Part of a small language model's weights: 4 heads of 32.
Each number is 500 + 50 x the weight over its row's rms, rounded and kept within 0 to 999. Layers, rows and columns count from 0. Numbers have three digits each. The size before them is the row's rms in percent of the matrix's.

# layer 2 MLP down (transposed), 384x128, rms 0.115, rows 303-319, columns 0-127
102:416503457474480499694575553485543495471498549410354406547490498495520536578509491601490509497541522494515458499573502581479529513458474488485486460436448548490455442455459487472464555457503532472517507536531495510460455493452488601457421520432516479479489506495521594495427517476542379430535454504538469440493580520507503549550565473509523563525579509565511396554488571492496523579612
108:437544506431413511549556542497513485494464612485492440375518481489480553466490558492520506400425454545531583436486509452589481529515537511538571522578465454439472511556380567404477475530562449572572479532459433555503534508566480484430558503475521431513501486577489482487500542519540552596557483471511452505471552470435460423444554526484542519479535548476469497556368545479405435419467
108:507492550505649541423540504556513499484504560486605560506539474568531485457469567521434517396465520488416493579617499526497362577512447546512457507606493501506491528569486463490545418530484489545510474536456520450412493462492442457483480505488458523523503417499513554585478531513499519556451539378583486505444617536566472512408534501487464454479436543522476496402566499509406504496508
109:590553615411500505376527535487550423505426585439472508506541551479482518442470429439493577526491531485445578489584547583465488535540544549483530473475554471475510517518538495428469512406561541606477509425462554479447531495570491525496402549524532528401529491455508434470464389388511502515570462504583534453417552493523488465475451499507499419570477465462485459513599524455497539515458
106:430444352511450443598485486587498419426559423515492488483500484536570501515445510576534574413550502551507503472520487457471498551484463635520486476466519591538449501485541490544406540521418468528544456497524438434546526564496526543445427480477447470580439497434520425417436567518510477483483462532355492470497526459453454500407455477476455452531548449497503470508611519451451496504495
103:467495449529489443467467550532568547466557464562611542433539437508387629520562502556472521544489558478426501383509491530496472581537537572447385532497498482511583449541467535496496498590444456543513522440506527504526443555521511530488480482442506484526517572552497577524427534450431546500496475615486511599451481487404546512479499505602419463494501444526419541550572556532549436441526
102:485493553538522424457537497512579507521539472391472505472478576505635483436521457503466455539454490447535398507548644525449467478527513469405516521486474517513439526503481465491588514502517572466546516555436439580544452509557484521528392498484439547520473518455492464449533486527571482538503526418541474441424580460512483532591540488517446546460616457500540474498645469539511565400577
093:474535558517451508491437553587423474403500435581525483466411411578537584492509388570531515430534486529526398445517481377489522431492475381469541507543490512446508533432512530553525546516587563517480474439579412497563482485460598502561451447501528512488442583479451523474518547470425509437546523468496609443514526548520473481466550411531543454480501549511514499465433432526447506534522
112:548479515367605550499517506397551567503518490478480505368527550392493520483465481462613465523545556590523531507502447459417467515414545548400517507635500461476417500442505485568526472398411494465463519559417535544487453520576478474589454496491530523517483504521486520532451500446481503507564551502568431456514533463449502485483614427484441460588522523494530491537547461482501490458489
102:552486430554499568383519528432462535549513444516552478508490462509437534458544499481499535455451490499613538449539594551447520550520480432519448487409473412465567505470593646440485524569563476498457489433517416536513489580517518467478540468490505661496497429513557499540563607569485544513516501527499516479447489588543529516392542497456545438553567456475476432497484552488505473520430
093:461471455532596429408474547507475493476511409495466526555503478565509528502530481448578536419527561474466521478538453560436511471522475603538585406520456534497443530540468552540545629549556483418454524506592452556443516541417547518422516510539489460479399550525586407501498556472510503484530508518461527512447479510615366442470526507549475577567565515526497527487554477426474527555429
091:427487457525508524511381423429449441559486522520465502537399499619504553498476468474558440517442548418499439528521503424497539555507513530491574477495472500580510449480448500471572572540517504515431514472436456518513554478421495496524568486444476501463604440515467578560435487443505506463565450447576549549461481460518538452570439492565501595467448549542608416502533427409555537511611
102:492502529503594469458454485511394438510489462569435542417526467599481602594624568421461518486501532468518536552517459574515477431508456526534466524452520531517498503558520448543564583495588422497474566536484565574410483442491515488503518527431471542537539477605468524486438480512539485462572455495581416493546609599552523515516550586527460458544490567485464540470495505521553429536576
107:537511605483368490534535447567555434516506478489569495490564452464561481483523515559466449492464561520482533533517513570515557452422561576556423464484460548476561440551455392553473419616407464535487552574492510531530454521584466436524470491469540471555504464529540567419498512481417548497499498550472574451548500483514569513483478586549489455583451498475492545504451565439575559632473
096:516511512586447457546609490497568487500470501501494544464508438614582636536462539554453501482522532442503498464506542446468478561485547501562489458499476481522575490493615510446499481472429536545478570474473600460446415441547499474468461490492481519558489559481467557487426544492494438546501552587464478474521636433400481522507601556524507477488651411556532529575528528525564503546527
087:512445508502592583518461559558496483585516447511511493510463512460535549488517460492476565457431604557569397512506489454423464535411510528499479440536433372468434529503477471562444528528553520518548519446488541521530503425463501519375491566459400426521580439514497557420541457496566520508570500496381454552467439474455485469468515523489518620607521400491500558480501426472450499488472
101:444507518473465475564458535534571586459525464515506510576462480483522480540470519470559522439444538517428522572416553598577553488533519574548574477473533506544525502413498380611483497495488511557389556581473453427490468380576402475593445501477496535438499442457489400439584545522569505514514506517502554581589477568482526486480554499495513461557473470433552512522481587464554515515493
# layer 2 MLP gate, 384x128, rms 0.132, rows 304-320, columns 0-127
109:564575440553456563458473489429490617512489477451492527404545454518433520446585440434531550620574541508548517424582538439502494538521465568563573460509475416515466563587510517454450544453531539586500540445464491497579465498504580447477547603584459484549521496498380503532491587493503524537478451454515487484559447520511454498504436491536437498509354473457487560509535482439470479488487
121:570536489475496440473501530504551533533414518483459497470489488434500480469514532550501571565513571489475479522622572412357438449539430548556554549573448536536481580565631477462545563425512522550533467499482568518565455475451588488514483575470507465462515445542494538546531536412546528479422440488497517494485452487516380472511426569532486467510453580519535528478538508583398496442587
110:610526500536465496530490490488467504478517547498499468481482426466481505558517470495551564520510535540505404569441444436423427536490435545491601545491512473505493492491534579380588544519473405603513474454512504543570583415503520396536500496649421570427521550524416510436469496465491537500453537415474423586526556489556447468532521486599481497557536533466548413470527565457523492493499
103:504465498537461550349515562465518519531384488572610509480554570509447471500547493447596413450506501448433478544594542533443453462505472497505545425470470460439533497437576498523503487383516536505519457526467519549584512459516461449471509502548501474380509435425466489438532572501514472419495513478526522487492451528613452406579476501502509565591482480422533551545496601507486427480533
114:502506414493504455510492555512546449475442560483516472460507547452482555509471562465479465465477501452460481549557566483504497505522514541589524483525472535500564504480566493434559598395664477568573536380509512544493383397489573493532563535503606451548526473521489516451576461542574537544533511516606464514517503535634487493475494546466502512457546441520565551481440543417404477479561
097:525546560421453655482525541460529464522525552530489493532494530504577425540603517577533525480541468564447429482510487519532448503477488578547522574569515510507431451517605549506530604576459502542503536553476605530553533369577503478573582471495544517588475496490414561534526474562489449558481421492557501408530557516574437401487461512552476480562492566550494530481551489490499485529504
094:404507478450538407471454467488481581479521508484471490536492507458460535495519479464551506613559486503518549373475504468583537530506423544489468531523533485460545609575555549466497492428494475538534488533432545504450492415627551450471530479503508394463544477498500493465435592530514592528440387478444479584443580539497365453493497484467506552407504452539512469514595435481541444469550
108:493483535487588511536349507494497522438529493480459444476471509474490602471497360468613511568495515530426492422619556599339426469504450555447537461538453488456533495543642557506568514471645564456456487492491487485508544446531550498505465489474535532514527503449424537488481578467585487498455502451536507481541491550509464501495479440477486504508451516479541513482544541428461458494520
101:562602481439496498574492468409478544457507455531531501426505574439470459471482458520543531631550557486424513407591498455500468529479475438518450539553468427530538485472548506455524524439542470529551496494489602631472370436529438488486505591459419494590541495532511427549438541409596539522457554445574490472499518508489457487564495489498500413480463494556561571505460538540438531526464
096:480434431529495547491529494441433471425460481530489541517456534483502501496476389612495532532530559538552476421610534511508530482453440500446518517571517616491536533457543585490610541519480530502452645515518579539550467458457454557511525489462476483472563592449539487455502416386458524467500483424462449504569536476556460493451520496458482552466502493569453466428637530397520557519476
077:590463580523443504466543506452452601473585469507525431478485510451466532519563453555497494542501451465542480508495429547507494474567508444429462557523608509450451498451544585480478510495471453492396469508438475528422554471513561415522579448566585509495548528548540516415473509526577472487509502545581554515558526446462421401485505510533419497382566483606493489422607436507511511463588
105:557549531483395502483525508423522492559416447423515417519443562462509470401514421521591431544484503528426410489547539508474480484453430582516478457461430483514588518485550471475627566463474471535542563455461503580455390466562545510524524536574559503552513500445432477508517484469586517484501540497618538448468478520612452543501513497431499489505520527537547559470403595480480477441546
109:543547470614419457455380499470538597469525486495495475469488501448511487513471489394484499612500599530470497428621505583464515470513423536460532487509479545462451536492528532477500535532540481513586547448441492502545456482539417508483619545479479503509494466506485459418560606493425455418579510503514506486517605585508465455451481438429519505559546528534564473461434499400469398552525
101:539506422492487591425524459591605515510501400548429447430492481478411531503538492485474461478547463578480403423556552516438514464581409510448520426632451447523443506544533516490469534553524519510496476453592495532600492448512511465455509541588460554513517518607516479456433474523501417498566494499488508492617451495530411533475561487519532525619471517475477454514491572458457491470573
088:613463514472455496428525544494451603409462530484474472500503530481563550466500447604555470560584505441456496429525494514489393540474460539471485501539546512518521511515506519375480619468540521533480481525470488450435600471491515504494472457591641485459590510479515492521474615562583484396507435582552501524559590521455498481467455537574462523495443562539468512458529517471467520407464
098:567458460454481449488411569572506620481542483493469547511499489493423542444538515446446470589491524560610543525529510426447642458502434596534555479430493459449462601535454509552535497498464448540487494410518536532507436461551551419539563474528513494391399496478483548540442553546561463475572513443541474471412543514498494485504452468576563463507485497437533561509526556512533429430558
095:510513412522541575517457540477541574502474446506530432468500535500481456480513476600578523457550409492509519549539510429542532476400493415491542483453440453528500470519497532432504567434515483590606628529474460565545433510610469539435543408502445488527584607556514435422533502404491488469526494515538515468425534522577515574556493536561461449519472505473530517522467532406466398484560
# layer 2 MLP up, 384x128, rms 0.111, rows 304-320, columns 0-127
111:570472501480531546445545631487481438534495540460520472526616418574590425534528441506393507510517528474537496542530469414576489515490459511526594534546498458433446611489526526453508496525502514544479515442498418473436510466464451566513546475508551521504516404542560520548524399538407601473472566501459406493480474520611410542434498448457497488458571509522483477529434510486376520518509
108:534458560536545533617492458570520544403474480563356548520559470541501424431502576593470485460569456539527485561547438527477423543434477554488565437566427488465574484488458553565560587524444532461498557505561507551491491516520448446463494533562550477554552443524500469566510526489495487508524626489517419418505541472522548540441597420444489528585524521468524543476529494592492520548466
109:537419430441523504488520557601603493500442456444439502499454490537439491527487418496459524537561481565508500504516547526482510439594444489538580513520488510477512498471437534462486385423524559537541463527585516475483553557430517603447526621488510507467532547435541490531469466493514397609551447471565527482528517446522490418526384526445380485466457505541416532548568465588516528527560
106:461478446539372514432532568485502466480481575523546480470471449579521495513531569544447542481490440568444525444550540543482472516387471460560581584459582405480534487534577525525465424421445482555457510480520467495499491480501542472458450457451481478490409498393512522479524499482464536484464416532446506570472519529472571488492373629543445484491460450507461488668521501562544457474441
105:549465438500590547561505545547593469404522463497469409496496509473526526460558507454562424489469461495443549423474507496545493521467405511541478523544394471424537511362526567452508530441468434513438524494534553450477542456488496502535514381478464550505510463510567345587477463513472522479523560457589510504476587501558549498477609517441556451525559527517564485550473544549416580512522
107:498504486585472507519547493440561426573442486367545527569439509494551507548533460508565410502489572452429534514519536494538563477501490422452441520486463511522558504498521461475403550516514570499405427467408470533477582624511451534600599442545520485464509400561525458493482488512499487533491529476581423454503427493513517562517462460513516471476530498582432524376507517583405521486429
093:563528511558439495503482509531538506523521525507595497507433510463566512618491412434481504530480505523551579435449617457496439516387523478517546472530559531488614564436574471569424531537569468452578614587517516528529473477499459529492509589549467490503474499488484448507538514551584619519513557493566553473504505617461562465544475589447421582500494501493525452470513568497422533456487
113:441436553436596475458500518461404425415501523493472561588535511464504454578544412542518417435552446558550505470538462539470486480505516493541539414508520457537439504523438519579511475637448568631465508475544516468528420496516488547556447494502504545437518524604497557578405548477585474545444567470492522524422443462504516523422547453470472423521438442474489506455481525495421442503462
106:485510504480546578532480598503454438519490462482543450521508504501440529486597470507528414411523508473425523544434576456537557494466459546424498467489505479435526532538397377426526559549470473516551527523448464489508515470618496542499457425470611521478543467424471558475523457500422466416522504444496547519426463501514432498474622406427492634569560435492437546535533438501492504458530
089:518437536425453550503516416515469617494501402445471518506427509485456529489516421375577578431594562482518592406495605551485415462462498523408493475441457444436439469490506465442412572430497461536514516386507535525474570539459541482468458546509477485522481389511485498508539541526453498429529470496510565479456498434462426443530430491530499436467500573422542495504521470511427473521470
092:569526513545523500562497516517402506481451515594504490511457480403549493552493554555407400520483543517539434409509521538575468383502539472484554601452569462508533578527575510462451544610603508521466477590534463506479492472576420503552452507521451488548438468458513531494558444411512436425460572487478517532559512541551581550525479481473510555506556550449472423479549536439455468467391
104:373504523517511481533493501480541509399556467476592533457461481602439540526642442433474478517530516521580610494558452441503444458511563551450492554548517451528499453518508578538421517474523558466465450482517513434524474513459502488485474601421444509525511522564498534520557490487470476520523397493504379521470502484503468509588438588502445429457371545523497583518587526426520479439556
103:461561573606350471475527569538527559523472511483534540539532443442464440440475463373524540516480606505490536463499539581499476485500574448399471400455522519598525527462444413534457549531501499502541585505400524522511480490428572542450491542458462588534488542535455568485507559509485441466442483522452601486449508562496495487451505483478426501538386487555528477528485522412481481582506
098:608478534521460459361504452542541479546468431474510480540433449593548496468427489443487488547489451468536433447476465514540550575528408508497526403480487432536509491562562511508486549553451548484444466468570470546464463570451558559474515528482460489420392478643457498455530489568460456524496597504541447541554426550567523484496432514522588422603548491540516440482546503510587546516485
090:585572489495538538566423575528490514488504610570529529534443478452537509494503482490478449495456488499475546480466550494528514476474487419450488602498406496618499551443542393542463526456593578523500468468540524513469499505560454526561421622502524592433459538530466522475477577532413486454401543478476508523566425492483523551463489521525525562481476619595554527512417527463481540408411
101:526490514524537565509481510587556497498543414532521566471489372540418522506435473547492495637638489534533522499542523422433495515475396519503540460544504497510454457519585475495558535582495476385519598530518453556536551593494401452465469537504511536493582528515500578578548459480448434449471435466491510459454468484475487551525598477436487498449513497606502497499435456572541578525528
103:398576474517425488535499576463538517525540598519520530555531507511555423619414502510494453447542543512523519413462484536588472520549476514516509555504519486489500468597450554514571480515533493522440535553460502528394476462565574508499588554454582556498485332511517538501479490538503497442491584458513570377533465483436535498507487520501370562491450523552569564513422451550449484494524